Weights of a small transformer language model.
Size: 12 layers, width 768, 6 heads of 96 (2 for keys and values), MLP 3072 squared ReLU, vocabulary 32000, 115M parameters.
Architecture: biases, embeddings untied during training, normalized queries and keys, local attention windows, gated attention.
Training: a variant of Adam for these matrices, 725M tokens, 11065 steps.
Each number is 50 + 15 x the weight over its row's rms, rounded and kept within 0 to 99. Layers, rows and columns count from 0. The size before them is the row's rms in percent of the matrix's.

# up: layer 8 MLP up, 3072x768, rms 0.0468, rows 521-573, columns 256-319
# down: layer 8 MLP down (transposed), 3072x768, rms 0.0414, rows 521-572, columns 256-319
up521 103:42 48 46 38 59 34 32 51 53 58 62 31 55 69 45 46 31 55 40 66 47 54 43 35 66 41 42 57 57 43 37 47 48 23 70 50 66 31 45 57 60 13 55 38 55 44 46 41 76 46 86 62 32 60 41 69 64 68 63 63 57 29 26 45
down521 104:28 40 27 59 33 40 55 43 67 44 52 62 60 62 40 73 60 46 41 58 55 53 43 39 58 49 40 41 53 30 67 66 54 57 43 30 33 53 47 43 36 34 73 59 44 59 09 32 46 44 37 47 56 25 39 38 20 47 31 66 56 39 60 61
up522 101:63 44 33 23 57 62 54 66 36 61 53 37 35 43 56 40 62 47 43 53 36 34 54 43 34 44 41 38 64 60 43 40 48 72 47 56 46 51 74 62 71 36 36 38 43 69 42 33 50 71 53 35 32 30 35 72 62 38 63 68 52 60 48 25
down522 100:50 66 47 68 30 61 32 52 47 45 52 65 57 21 81 52 31 47 29 60 51 43 53 77 62 52 07 50 57 50 54 59 51 29 45 20 31 36 69 60 54 43 50 24 65 55 68 62 85 50 67 19 54 46 59 34 37 65 19 47 49 75 55 36
up523 097:57 30 65 57 64 63 59 65 22 76 47 56 46 35 51 34 68 42 54 36 62 33 31 51 66 19 78 31 27 54 28 61 42 46 42 54 61 52 65 75 72 52 28 53 61 52 55 63 53 45 64 44 40 39 52 39 48 51 49 54 48 74 35 46
down523 100:52 05 43 35 21 50 49 54 39 32 39 42 63 27 48 69 59 43 53 83 45 33 24 58 57 72 26 47 43 64 41 50 27 54 39 29 59 41 48 40 45 62 55 57 47 68 71 63 60 56 51 78 51 36 50 44 43 52 35 68 52 15 54 38
up524 103:48 38 43 46 53 29 58 68 77 19 45 73 44 40 55 55 47 78 25 32 64 66 88 23 61 71 70 27 63 41 60 75 70 41 63 68 48 41 80 56 52 48 48 45 44 24 42 35 70 43 59 29 55 79 44 64 48 30 48 43 78 65 34 49
down524 103:52 51 49 07 58 48 37 50 39 23 52 80 47 49 67 53 51 61 49 35 52 60 54 43 47 61 54 51 34 62 59 60 67 46 73 57 34 51 39 51 42 65 82 55 63 50 32 74 62 32 50 49 34 44 55 99 56 65 52 40 76 47 66 47
up525 102:33 58 69 70 33 39 41 63 28 34 34 53 47 56 22 42 47 71 65 66 29 53 62 30 60 44 55 48 49 47 67 23 48 46 56 51 52 35 52 60 59 53 58 31 57 26 76 58 50 46 37 47 40 71 62 81 41 52 40 61 53 53 46 45
down525 100:43 57 30 14 37 55 46 34 63 62 29 55 41 57 51 28 43 37 68 60 63 72 23 42 76 32 47 46 45 55 51 47 52 48 37 79 69 44 66 44 60 63 38 30 52 48 75 53 31 48 79 55 85 51 63 65 38 37 65 80 49 28 54 67
up526 093:68 30 51 51 45 61 68 45 36 61 56 46 27 49 39 47 74 61 62 33 38 59 55 44 57 24 63 64 56 42 57 36 51 73 56 17 57 26 48 91 32 18 45 51 27 54 64 59 50 24 23 44 32 53 44 64 48 61 42 39 69 36 47 30
down526 096:99 57 52 37 60 53 65 78 45 38 64 35 63 45 50 63 48 45 41 54 45 53 50 50 34 44 27 55 29 48 50 51 28 83 57 64 46 42 54 61 51 53 31 43 35 61 43 40 56 49 73 38 47 50 53 33 25 55 59 38 54 35 58 31
up527 098:23 55 55 39 35 59 64 67 31 37 81 39 63 36 65 37 54 43 41 38 58 46 48 33 27 39 67 41 52 37 35 45 40 47 47 56 64 46 20 55 46 47 61 13 68 38 46 82 54 76 56 78 59 43 23 30 34 81 52 71 40 76 33 80
down527 100:56 61 37 49 68 30 37 26 55 65 59 31 51 60 42 54 64 73 43 58 44 37 05 53 57 71 44 59 56 43 59 45 27 47 52 27 63 40 60 62 57 42 36 70 56 53 45 76 59 74 57 39 37 66 74 64 93 31 46 56 34 49 62 59
up528 103:35 50 32 40 40 74 59 45 81 37 71 50 53 45 28 46 36 74 37 46 75 72 64 48 66 54 39 73 60 66 39 61 42 62 37 55 86 47 65 49 39 41 40 45 43 62 66 52 54 45 34 52 37 61 34 80 44 62 51 54 63 60 59 51
down528 104:56 51 66 81 53 59 99 72 58 30 44 50 55 75 50 99 24 45 36 55 30 64 34 58 58 57 74 31 66 55 54 26 44 13 48 57 22 67 57 83 56 56 48 61 40 54 56 31 37 45 45 64 47 45 55 71 27 53 53 46 61 58 38 45
up529 084:47 40 68 41 59 41 53 47 96 60 78 57 49 34 65 66 51 47 88 47 48 61 48 57 99 61 60 53 42 27 67 65 72 69 41 30 67 35 38 73 39 40 54 52 43 40 40 50 44 38 43 56 51 67 61 65 30 57 59 56 46 52 80 36
down529 088:33 22 35 64 42 58 69 16 25 63 26 44 45 40 42 68 48 48 51 41 61 43 61 43 52 67 39 45 57 64 16 52 48 31 55 50 37 68 41 43 48 50 62 55 29 85 55 53 48 53 52 76 43 77 56 50 55 47 41 31 56 41 55 49
up530 098:56 52 41 44 34 63 72 61 42 56 40 36 56 22 51 47 51 58 35 40 14 70 39 73 63 71 25 46 68 45 39 27 44 40 26 62 69 42 61 43 35 58 36 51 19 29 52 21 36 60 56 47 47 53 46 67 54 47 64 68 67 52 65 50
down530 100:42 45 66 43 45 30 36 32 36 48 44 78 60 76 61 30 72 48 62 43 69 54 85 51 47 59 35 74 32 28 63 34 43 63 51 57 60 58 43 25 42 62 42 56 29 37 33 74 79 19 47 65 55 50 25 63 51 47 39 74 54 19 73 57
up531 098:70 29 77 52 85 35 79 40 46 39 30 47 44 44 68 41 39 46 06 37 45 69 71 41 64 49 75 40 52 49 22 40 34 48 56 31 57 49 37 54 60 52 37 56 72 30 29 62 77 49 65 73 36 24 43 57 40 72 44 41 75 66 68 32
down531 097:56 77 62 37 25 54 47 63 37 53 58 54 68 52 63 29 18 55 69 61 74 44 78 47 44 66 56 84 57 68 53 58 48 46 39 47 46 43 61 23 40 55 73 66 39 52 69 17 40 62 30 74 40 58 49 27 44 71 45 50 42 31 61 36
up532 097:72 63 56 62 41 43 50 65 59 27 48 66 57 19 68 67 23 44 51 60 81 50 39 59 50 35 57 45 64 44 66 29 52 42 52 89 35 52 68 58 45 34 44 65 41 32 27 49 23 48 52 53 53 60 37 55 97 37 48 52 60 48 58 51
down532 098:57 47 48 25 57 32 71 66 51 62 55 54 78 56 60 48 60 40 33 68 63 51 55 33 51 74 96 48 18 69 46 54 61 34 30 57 55 38 53 60 53 55 59 74 51 60 56 49 39 31 47 69 76 54 75 58 38 42 35 41 37 62 52 64
up533 105:57 38 47 77 67 30 57 66 55 63 79 37 81 42 48 59 50 64 63 25 72 52 31 68 50 52 60 56 66 24 21 57 55 39 73 65 69 62 46 51 40 39 51 48 43 45 22 77 37 68 45 70 36 49 47 43 43 51 51 36 58 55 37 53
down533 107:46 70 63 39 63 51 34 54 49 72 50 41 37 53 57 56 47 68 72 24 49 34 30 63 66 55 48 57 48 46 72 46 37 78 60 55 40 48 57 40 75 20 21 36 59 61 65 37 65 65 47 60 33 30 33 48 26 64 56 39 23 46 23 53
up534 100:91 56 65 70 54 41 86 47 77 55 51 37 72 48 54 46 50 46 35 39 31 67 50 45 47 37 45 49 54 38 66 65 65 41 75 65 48 60 56 37 71 45 32 52 67 53 40 63 54 71 68 34 49 50 55 72 59 55 47 55 43 18 50 34
down534 102:47 65 19 83 61 68 47 30 31 59 55 52 57 65 49 37 54 74 66 43 41 41 63 39 44 85 59 66 60 49 64 54 60 48 44 58 60 65 54 64 56 50 74 44 53 63 64 51 41 33 56 46 54 51 55 48 33 52 49 28 57 71 62 53
up535 100:29 58 43 51 57 43 47 46 29 70 62 47 70 17 57 57 65 53 54 38 51 40 50 64 67 49 49 33 49 46 48 45 55 57 48 64 66 39 48 82 58 36 29 41 49 40 62 53 34 69 35 46 65 56 39 61 56 46 38 66 45 56 23 76
down535 095:35 46 36 75 57 69 35 20 44 51 06 38 43 57 59 39 80 82 42 54 59 60 40 23 26 43 32 20 48 19 51 19 53 55 79 67 52 46 78 51 59 46 38 35 66 70 14 34 32 57 57 41 68 34 63 79 45 26 46 26 51 62 48 14
up536 105:30 57 59 46 28 30 43 66 46 62 81 31 55 43 64 78 60 55 58 61 38 41 39 32 64 58 50 55 61 72 53 40 39 70 30 63 56 42 60 81 64 54 34 18 49 51 48 78 23 63 28 38 41 38 32 63 69 45 42 79 43 61 56 49
down536 105:70 66 39 45 40 41 55 34 77 40 38 67 70 57 52 39 78 44 58 55 44 29 36 27 50 48 66 57 42 41 15 38 83 26 49 56 51 71 42 49 71 56 44 53 68 57 63 45 68 66 88 69 40 46 68 25 50 61 37 45 60 47 64 45
up537 104:73 48 67 67 73 46 29 47 56 45 66 41 52 21 20 68 55 52 25 40 58 81 49 48 59 44 45 77 37 51 58 69 53 26 62 66 59 48 57 41 29 22 55 13 57 45 79 53 69 66 64 28 43 87 35 54 58 39 56 32 47 32 77 56
down537 104:13 57 48 35 57 31 50 37 41 34 43 52 40 39 18 58 47 46 58 46 28 42 54 72 61 43 52 34 37 44 49 31 66 44 38 69 60 51 25 67 57 34 59 69 44 51 55 36 44 19 63 64 46 53 23 32 65 45 72 46 45 41 61 62
up538 097:81 38 47 63 87 69 56 58 73 37 54 63 59 41 51 48 52 67 64 27 32 38 70 34 34 54 52 59 65 29 44 83 85 61 56 68 61 47 50 45 82 48 64 28 48 33 41 80 25 69 34 35 45 60 60 54 35 20 66 70 73 52 62 42
down538 095:49 49 68 60 66 75 65 38 63 45 52 51 27 71 72 54 52 47 49 33 58 49 48 18 26 26 95 41 56 23 54 49 45 78 70 61 45 48 48 36 49 34 42 69 36 57 89 48 39 55 59 59 52 41 40 62 55 57 39 67 60 53 64 38
up539 101:91 45 28 39 57 40 42 54 54 51 52 42 49 58 30 52 44 56 62 69 36 69 62 73 67 32 63 46 72 42 43 43 59 37 63 48 57 61 60 50 45 57 19 47 50 30 60 70 58 56 52 54 30 58 45 64 41 46 55 63 62 41 44 41
down539 102:51 20 49 63 80 45 67 58 51 37 47 62 32 49 31 62 51 54 63 83 63 56 41 65 53 58 33 46 50 57 22 49 56 66 55 54 57 38 61 49 57 60 53 51 56 60 46 31 42 61 43 49 55 39 52 25 23 60 56 76 61 50 40 40
up540 102:56 31 43 25 34 61 62 52 62 75 78 36 50 41 32 49 51 72 43 44 49 31 44 62 33 47 62 52 42 42 45 54 43 45 38 71 66 55 50 49 53 72 71 29 44 47 69 61 39 52 38 29 49 90 72 49 72 64 48 55 74 46 45 49
down540 102:79 45 66 66 37 52 45 52 53 22 44 14 77 67 40 56 40 34 55 25 58 71 21 42 48 12 45 33 40 64 51 39 60 37 60 56 46 40 55 66 39 51 54 42 35 46 19 57 48 35 28 32 60 30 63 33 56 47 40 65 66 38 48 50
up541 092:51 44 65 51 31 64 55 68 45 72 36 53 66 69 64 47 38 92 53 45 74 30 48 77 67 36 43 37 58 41 26 40 53 56 31 45 49 70 39 83 34 51 27 50 45 31 68 64 26 32 72 22 53 66 38 62 52 62 61 45 36 17 38 41
down541 094:62 56 53 50 58 56 15 52 78 27 70 46 52 58 69 40 45 13 48 51 34 67 36 37 43 40 64 38 38 48 70 47 21 43 52 34 70 58 58 54 34 40 34 42 46 30 39 22 59 19 45 44 39 41 48 57 58 69 43 37 33 15 72 44
up542 101:73 29 44 45 30 36 53 51 66 54 40 48 45 48 67 42 74 52 45 38 42 41 41 49 89 46 49 42 65 44 76 47 37 55 56 59 61 45 69 63 37 32 60 42 51 69 41 42 64 45 65 38 54 62 41 33 41 61 28 43 44 50 23 64
down542 101:32 57 56 62 67 28 53 65 24 47 57 50 47 60 51 33 74 58 55 78 74 42 77 77 30 37 44 33 26 29 37 23 36 38 53 25 45 36 34 45 68 87 52 69 58 34 65 47 67 61 45 58 66 48 57 47 39 42 47 53 66 32 59 43
up543 090:59 33 87 59 69 72 49 73 60 78 40 43 53 39 80 48 63 63 38 51 36 68 59 81 47 54 55 66 34 51 41 46 34 46 47 47 23 36 48 30 54 34 42 46 66 40 60 60 67 50 53 51 35 44 40 49 58 48 66 54 90 51 66 46
down543 093:51 60 74 55 62 49 29 39 43 29 38 45 45 53 57 46 53 36 60 55 57 67 63 45 31 39 47 68 57 50 45 48 43 74 49 72 36 57 39 36 64 35 71 89 82 40 56 83 62 61 73 45 44 36 33 69 77 43 56 66 46 46 36 48
up544 099:44 27 45 49 62 61 53 57 36 47 47 49 75 44 44 45 62 77 70 48 41 74 55 64 55 63 65 67 24 52 23 71 41 55 18 74 60 59 43 27 47 21 53 66 63 63 75 41 58 80 64 35 34 38 38 39 46 42 48 54 44 57 55 60
down544 102:55 48 32 55 29 53 33 24 58 47 64 51 31 31 60 51 60 81 39 65 53 36 40 27 25 53 51 17 38 33 54 61 66 92 64 48 49 06 39 45 44 73 43 60 37 59 47 34 42 50 71 34 50 47 41 49 66 52 50 71 33 22 70 50
up545 093:54 31 73 39 43 69 35 45 53 51 69 60 28 50 23 43 46 46 23 65 39 73 33 32 55 53 54 65 56 60 67 50 39 36 39 70 51 55 45 42 29 74 59 65 23 51 28 70 36 32 70 53 39 82 51 30 37 76 13 57 69 45 30 46
down545 092:56 63 47 50 60 51 61 70 54 67 62 50 42 42 28 55 33 33 35 56 72 93 38 59 59 36 48 46 61 50 63 54 67 58 47 31 49 47 65 40 39 86 43 34 26 72 61 52 55 49 52 61 64 51 75 60 39 42 43 51 52 37 48 35
up546 097:59 63 36 30 44 36 51 33 28 70 37 56 57 60 41 53 39 96 60 60 33 67 51 68 24 00 55 49 54 56 58 68 58 79 37 38 34 47 63 74 78 38 46 69 51 46 54 51 61 60 66 50 16 76 53 65 52 12 41 55 53 31 36 24
down546 092:28 40 49 14 35 39 43 39 43 54 56 21 32 30 52 27 21 38 75 62 46 53 54 48 50 69 75 52 29 40 55 53 36 50 53 44 50 74 57 51 51 55 17 57 57 65 51 57 41 56 37 35 78 85 43 77 78 50 37 44 52 50 52 45
up547 089:57 49 51 56 52 36 66 63 74 59 58 69 66 37 40 37 23 49 41 44 64 64 64 40 54 56 73 66 45 52 37 36 70 30 45 61 54 63 33 60 37 37 49 61 44 60 19 53 24 65 36 57 21 40 53 66 43 62 52 33 35 34 53 43
down547 092:65 41 25 38 29 55 68 54 29 46 36 74 65 32 60 41 32 59 51 51 60 48 38 28 52 58 79 53 34 52 27 60 70 48 29 80 57 62 53 78 36 80 78 57 81 47 81 71 76 36 54 57 61 24 60 57 41 16 57 52 39 39 63 31
up548 098:46 55 41 61 49 63 32 45 69 52 41 33 64 71 58 25 34 41 46 77 49 29 66 55 44 40 55 46 61 59 26 54 48 90 63 32 38 43 58 38 76 48 35 59 66 45 54 43 46 62 38 35 61 45 59 61 21 80 36 47 47 80 61 51
down548 100:41 46 63 24 59 53 41 46 61 35 66 47 40 40 50 64 21 34 48 29 83 82 56 51 37 73 62 44 39 79 42 51 33 93 55 68 67 51 35 70 33 29 31 49 25 58 51 51 53 39 31 54 61 59 34 60 74 39 69 69 23 50 55 62
up549 095:43 42 29 50 59 54 62 38 81 50 51 65 44 40 42 38 35 58 52 41 79 40 57 62 58 26 54 59 43 14 41 47 39 39 59 45 54 64 39 51 45 18 48 38 27 66 21 40 55 59 42 68 25 33 32 64 31 73 56 66 41 30 32 32
down549 096:41 67 62 61 49 37 53 65 58 63 43 31 58 56 65 53 53 40 76 47 35 43 47 50 30 38 42 65 75 79 51 65 49 79 48 87 19 57 68 42 24 33 37 44 75 45 56 45 43 32 64 39 51 47 37 50 62 28 60 34 63 59 61 61
up550 104:46 47 44 80 64 41 31 78 49 66 82 43 62 41 41 60 46 64 48 71 74 77 72 52 60 44 84 54 61 40 66 29 28 47 24 55 53 57 30 51 08 61 76 57 58 28 36 64 58 41 46 43 43 64 70 65 67 39 56 20 60 68 36 08
down550 105:49 27 63 75 45 71 32 67 61 44 54 36 46 70 40 54 50 49 57 40 74 53 66 55 47 42 52 52 52 34 55 30 46 26 57 56 46 24 25 52 50 57 53 25 70 48 50 57 41 34 48 46 51 45 53 54 54 34 38 77 76 68 57 56
up551 100:36 64 38 32 47 77 50 60 37 30 35 41 18 55 21 28 28 46 39 51 51 31 54 25 64 44 26 44 48 52 49 58 49 53 33 57 89 38 36 50 43 05 19 50 75 41 37 61 69 56 47 66 59 43 61 48 30 63 44 48 68 48 43 27
down551 102:57 39 10 43 48 42 64 62 38 50 49 19 52 58 43 71 34 63 57 43 49 61 42 29 61 63 54 55 65 45 54 49 74 55 48 35 29 48 37 57 21 56 83 84 56 73 32 50 36 60 40 44 58 44 46 56 74 35 51 49 38 45 45 38
up552 101:59 43 41 66 39 20 59 65 67 69 53 41 52 57 21 40 66 74 40 63 57 22 62 29 61 46 70 30 43 22 48 59 45 47 21 53 59 74 31 31 68 48 53 53 28 48 46 80 16 52 34 65 31 48 60 46 51 40 61 39 52 52 32 39
down552 103:51 57 33 38 47 74 56 49 19 48 62 58 47 61 31 68 19 39 55 69 29 72 34 40 77 52 32 25 62 66 38 58 38 48 49 49 47 62 41 52 53 46 36 38 58 46 33 26 33 35 17 66 33 63 41 55 37 66 62 53 05 34 33 19
up553 103:58 34 37 60 46 49 42 55 55 51 50 62 68 41 27 32 70 60 37 85 38 73 50 34 39 54 54 24 62 25 39 22 58 35 46 25 28 14 20 31 30 42 49 64 63 43 51 60 34 72 52 41 63 72 50 48 26 61 40 62 49 39 42 27
down553 098:55 45 45 39 17 52 42 20 44 36 39 68 34 27 30 33 45 71 77 58 54 52 49 44 46 74 48 52 62 61 45 91 47 48 50 47 39 51 47 44 43 47 52 51 26 50 35 59 48 38 50 66 62 51 50 43 65 67 45 51 43 63 50 50
up554 101:74 36 37 20 66 43 40 67 39 60 53 41 56 62 35 60 42 64 43 25 37 65 40 55 55 61 67 53 36 01 23 79 39 57 86 46 52 52 45 53 51 49 57 51 25 57 51 47 43 46 32 51 65 61 39 99 50 74 49 54 44 41 54 45
down554 102:72 43 39 70 93 92 66 44 24 63 25 70 57 32 69 69 71 53 59 43 75 73 31 65 46 43 28 69 45 50 49 43 68 53 49 56 49 62 40 29 69 34 62 63 74 46 42 47 36 77 49 29 49 41 57 49 72 58 51 50 45 25 55 55
up555 105:51 36 55 67 43 43 56 77 76 60 47 30 62 50 48 34 70 68 25 52 45 48 57 35 74 55 46 43 09 45 72 54 43 62 36 51 44 51 36 49 23 30 36 38 56 39 23 63 57 27 48 57 70 61 32 26 52 07 64 75 55 45 28 43
down555 106:66 38 49 70 38 53 77 70 40 34 65 55 66 51 44 59 45 80 39 55 31 38 47 71 57 27 69 50 44 66 58 67 62 35 28 41 23 63 50 59 66 28 52 61 77 55 46 40 72 61 12 34 30 39 33 37 41 40 57 81 66 54 41 35
up556 103:39 52 42 52 45 49 47 25 77 24 36 32 52 53 48 39 53 41 76 47 47 73 41 49 70 29 65 68 55 83 22 68 68 52 42 62 62 51 50 69 55 44 53 46 39 41 28 39 69 33 57 33 19 55 63 57 53 80 52 34 73 52 62 34
down556 103:39 53 62 57 49 29 46 60 50 40 37 53 41 76 63 66 66 43 37 36 72 61 41 44 46 35 36 74 36 28 72 62 19 59 34 52 35 48 68 34 35 62 60 47 51 43 42 64 37 43 40 56 77 47 47 80 70 44 57 36 60 61 55 50
up557 108:52 13 42 62 33 26 38 63 53 50 44 58 74 41 51 48 49 61 53 45 37 63 72 40 69 75 59 60 46 46 38 39 67 32 41 69 45 47 46 69 69 62 41 48 38 49 27 60 23 34 62 74 35 57 44 53 65 57 43 59 60 40 48 62
down557 102:26 31 40 54 28 43 45 25 42 66 57 34 45 55 55 29 45 25 47 57 64 36 23 43 51 31 38 56 51 46 38 40 32 50 26 67 48 61 68 33 52 47 66 65 18 63 81 20 47 41 51 55 52 59 60 31 37 40 46 26 67 41 50 43
up558 088:44 49 50 50 51 58 44 36 41 41 09 35 33 21 43 37 19 42 27 72 56 69 53 63 64 46 29 46 32 22 66 78 56 45 62 54 69 41 48 49 37 45 44 23 50 41 46 51 43 71 53 59 62 81 34 34 37 49 45 46 19 47 72 64
down558 091:50 59 62 47 64 71 47 40 31 49 56 53 32 56 43 22 61 42 43 54 42 69 60 39 13 82 68 28 34 47 74 51 48 68 55 56 56 65 63 45 43 71 41 78 50 36 44 47 59 42 52 28 45 53 53 54 64 41 51 39 77 77 45 44
up559 102:07 53 56 78 45 67 34 41 52 26 52 18 64 48 41 36 44 80 35 37 45 57 66 54 54 55 31 31 56 42 41 60 46 68 36 67 36 34 52 48 66 52 65 48 43 50 71 51 30 59 56 77 58 60 40 19 57 69 64 24 40 34 52 47
down559 102:42 36 46 29 78 67 51 67 49 55 43 51 43 34 39 50 38 51 63 49 30 93 54 43 51 60 65 23 43 72 65 47 46 50 45 53 54 45 50 66 56 84 59 42 62 41 26 60 47 46 26 83 72 38 23 40 52 33 59 40 37 46 71 32
up560 101:44 53 26 62 49 38 27 38 17 58 27 53 58 44 41 53 49 40 65 81 43 61 52 21 66 52 29 69 49 75 34 39 57 44 62 51 55 55 44 55 53 51 42 56 61 55 67 46 38 73 66 43 25 68 57 33 61 55 22 23 41 58 25 73
down560 104:49 40 79 42 45 41 18 56 35 60 80 39 28 57 50 41 62 59 58 47 57 67 41 52 42 32 48 71 40 42 64 50 81 24 48 42 42 49 74 67 62 24 52 26 61 83 21 58 56 72 39 55 50 60 41 56 31 54 53 35 46 60 62 61
up561 096:38 45 30 71 75 71 41 35 54 38 44 35 57 49 40 70 57 63 62 49 59 55 89 52 58 46 61 39 44 52 57 45 60 42 37 47 57 61 63 70 55 32 33 23 54 66 68 86 21 39 61 53 47 69 57 53 61 46 44 46 63 43 54 53
down561 095:47 58 24 38 26 76 50 46 59 62 28 35 65 83 65 71 59 60 39 76 55 57 63 64 47 48 65 37 32 50 60 56 50 57 40 72 70 40 65 50 42 47 34 33 79 58 57 36 45 20 65 62 72 59 67 51 60 65 77 53 43 56 43 45
up562 104:24 73 53 92 31 37 56 70 50 56 55 69 28 52 49 46 28 68 61 38 30 48 47 52 25 41 47 30 35 57 43 60 75 25 56 57 74 45 43 63 47 36 67 40 48 33 46 48 53 35 40 39 72 83 50 46 65 75 32 48 42 56 50 31
down562 105:69 49 61 30 35 88 43 37 37 44 44 26 51 33 59 68 37 63 59 77 47 29 31 33 41 57 50 45 89 49 50 60 56 57 39 50 59 46 60 52 56 72 31 53 65 40 36 65 48 53 47 22 56 63 46 37 58 45 55 33 59 58 53 27
up563 095:23 77 52 51 37 16 55 62 51 17 67 52 64 31 13 56 64 91 46 44 27 61 50 35 47 60 68 71 41 23 53 47 45 49 40 50 83 56 12 55 26 62 46 48 61 26 33 51 16 59 39 54 35 34 42 57 44 43 57 56 50 15 41 75
down563 083:17 75 52 34 56 48 41 48 73 52 61 55 60 83 31 46 43 61 55 46 58 72 52 81 70 31 54 51 47 37 54 53 50 69 28 75 27 51 41 66 48 55 66 37 46 57 50 26 64 50 33 49 56 60 47 46 24 63 71 77 50 56 21 42
up564 095:69 52 34 55 50 55 55 48 65 64 55 60 40 37 52 52 63 63 30 65 47 44 57 36 51 60 55 76 42 52 63 99 61 63 59 78 68 52 62 52 42 32 30 32 20 52 01 36 47 58 31 46 26 33 42 47 54 36 61 40 51 39 45 58
down564 098:34 47 55 62 59 26 85 43 37 45 49 36 59 47 41 62 57 61 72 35 54 70 50 49 76 41 58 56 37 22 52 41 68 66 28 77 30 60 39 47 84 55 54 65 66 33 57 63 20 46 41 54 40 72 53 60 32 29 43 11 67 32 37 55
up565 098:41 24 65 56 61 40 58 55 51 10 31 58 64 51 43 59 42 69 47 86 51 70 63 66 57 85 83 65 52 22 12 35 39 45 17 58 60 36 32 39 59 27 62 42 47 45 58 63 57 67 45 59 52 64 44 29 62 26 05 38 49 54 24 45
down565 099:21 58 27 36 75 57 69 46 53 78 39 47 36 37 62 45 67 61 31 40 51 53 58 58 41 59 15 50 62 44 43 41 43 57 56 38 23 51 34 41 73 61 41 47 59 51 47 39 69 21 91 35 49 44 52 37 56 59 55 62 38 61 41 24
up566 105:53 41 44 53 32 34 49 26 26 43 65 33 38 42 41 26 74 52 49 29 43 73 57 36 54 43 58 40 73 60 53 52 47 52 57 58 66 52 76 49 39 61 33 14 26 55 40 52 52 37 60 38 48 30 27 58 47 21 43 66 45 26 53 42
down566 105:57 45 25 70 53 27 40 33 69 41 37 67 54 56 48 66 42 51 50 53 69 52 35 43 65 26 54 48 69 27 26 75 31 24 29 51 40 64 35 58 38 64 44 52 54 62 63 64 61 36 36 31 59 40 23 71 62 89 22 40 38 48 66 44
up567 096:47 43 64 59 76 24 63 44 33 68 64 53 57 52 33 66 54 50 29 50 32 30 62 48 52 37 59 23 38 63 40 35 58 44 66 51 54 51 50 89 59 48 61 48 43 30 56 60 31 63 17 59 26 44 42 26 49 52 59 40 44 55 62 29
down567 089:64 54 47 62 45 32 77 58 41 43 58 60 44 61 30 47 47 46 54 56 26 73 51 35 58 34 43 67 41 61 18 52 53 40 30 56 45 36 40 64 57 60 67 65 52 27 53 63 48 49 36 53 32 52 36 62 28 35 61 60 46 37 49 23
up568 102:46 25 25 69 84 59 73 51 46 48 65 55 36 23 51 45 55 64 53 54 42 65 47 66 56 64 38 45 26 25 28 55 34 61 55 36 19 64 54 94 32 52 54 47 59 44 60 76 43 56 25 49 30 46 39 20 42 40 54 35 44 44 51 39
down568 101:43 30 45 80 63 66 75 57 45 67 50 72 43 70 41 16 56 26 65 60 28 57 80 41 55 80 57 39 29 43 57 37 48 44 65 46 43 59 43 19 72 50 38 41 43 35 58 32 43 37 62 59 69 68 60 38 77 72 37 50 62 47 52 65
up569 101:39 38 81 32 41 60 76 58 44 56 55 43 59 68 67 54 31 69 46 52 73 48 43 76 52 48 48 36 47 35 46 46 27 52 65 28 34 59 53 65 58 49 46 45 56 43 49 33 40 39 47 61 29 86 55 82 49 54 53 50 52 55 30 48
down569 101:56 38 55 42 41 29 46 43 87 37 50 61 70 53 63 52 75 26 54 30 81 60 29 60 75 48 26 50 29 68 50 63 41 56 37 66 49 60 57 58 53 38 66 44 81 50 49 50 58 23 33 36 69 56 47 46 35 55 60 50 47 65 50 30
up570 100:73 16 55 48 30 41 78 90 86 72 39 46 47 24 39 63 50 70 58 48 67 24 61 57 31 30 31 81 47 55 56 44 57 57 36 38 45 59 68 66 40 67 25 39 34 46 36 83 39 70 25 53 32 67 44 42 28 21 45 55 58 46 51 50
down570 103:58 63 23 59 58 33 51 45 28 45 61 37 56 58 54 74 44 32 45 78 34 70 58 53 32 54 34 61 54 60 49 67 47 55 46 59 51 47 55 47 39 38 45 33 51 45 48 64 64 81 34 41 40 40 50 67 49 57 47 50 72 37 24 47
up571 109:58 51 43 33 33 58 31 48 73 70 51 58 51 35 48 37 36 62 50 73 15 72 51 47 67 77 67 57 61 45 51 41 26 60 30 29 49 34 34 29 39 57 65 61 66 67 37 62 41 81 35 59 78 65 28 04 97 56 53 55 67 62 44 43
down571 104:80 52 63 67 52 32 36 39 41 31 63 76 32 45 54 50 38 52 53 66 32 56 60 69 77 70 20 48 69 58 34 46 49 56 71 52 48 42 50 48 40 64 66 77 37 49 48 67 37 36 21 43 61 63 31 51 65 63 74 60 19 79 43 63
up572 107:27 40 44 62 48 70 72 53 32 50 45 38 34 57 40 57 27 64 57 67 32 63 56 45 72 47 59 41 79 25 50 35 39 28 51 26 69 42 65 46 55 33 55 72 78 26 53 41 56 49 33 50 07 26 22 34 46 67 31 38 72 38 32 42
down572 106:39 54 50 58 36 43 37 48 47 52 67 55 26 61 48 57 46 56 40 39 73 54 51 35 57 48 51 40 68 52 24 22 67 29 52 39 62 66 79 73 30 47 60 51 34 44 83 49 67 48 42 40 57 67 56 31 44 35 45 29 36 71 48 36
up573 099:48 31 50 74 44 36 78 95 66 33 64 49 49 53 57 53 51 42 58 51 65 48 69 34 53 44 69 54 41 50 22 56 36 70 52 29 49 54 63 53 38 20 33 34 41 24 50 56 19 47 52 42 42 46 63 42 50 33 56 62 67 23 53 72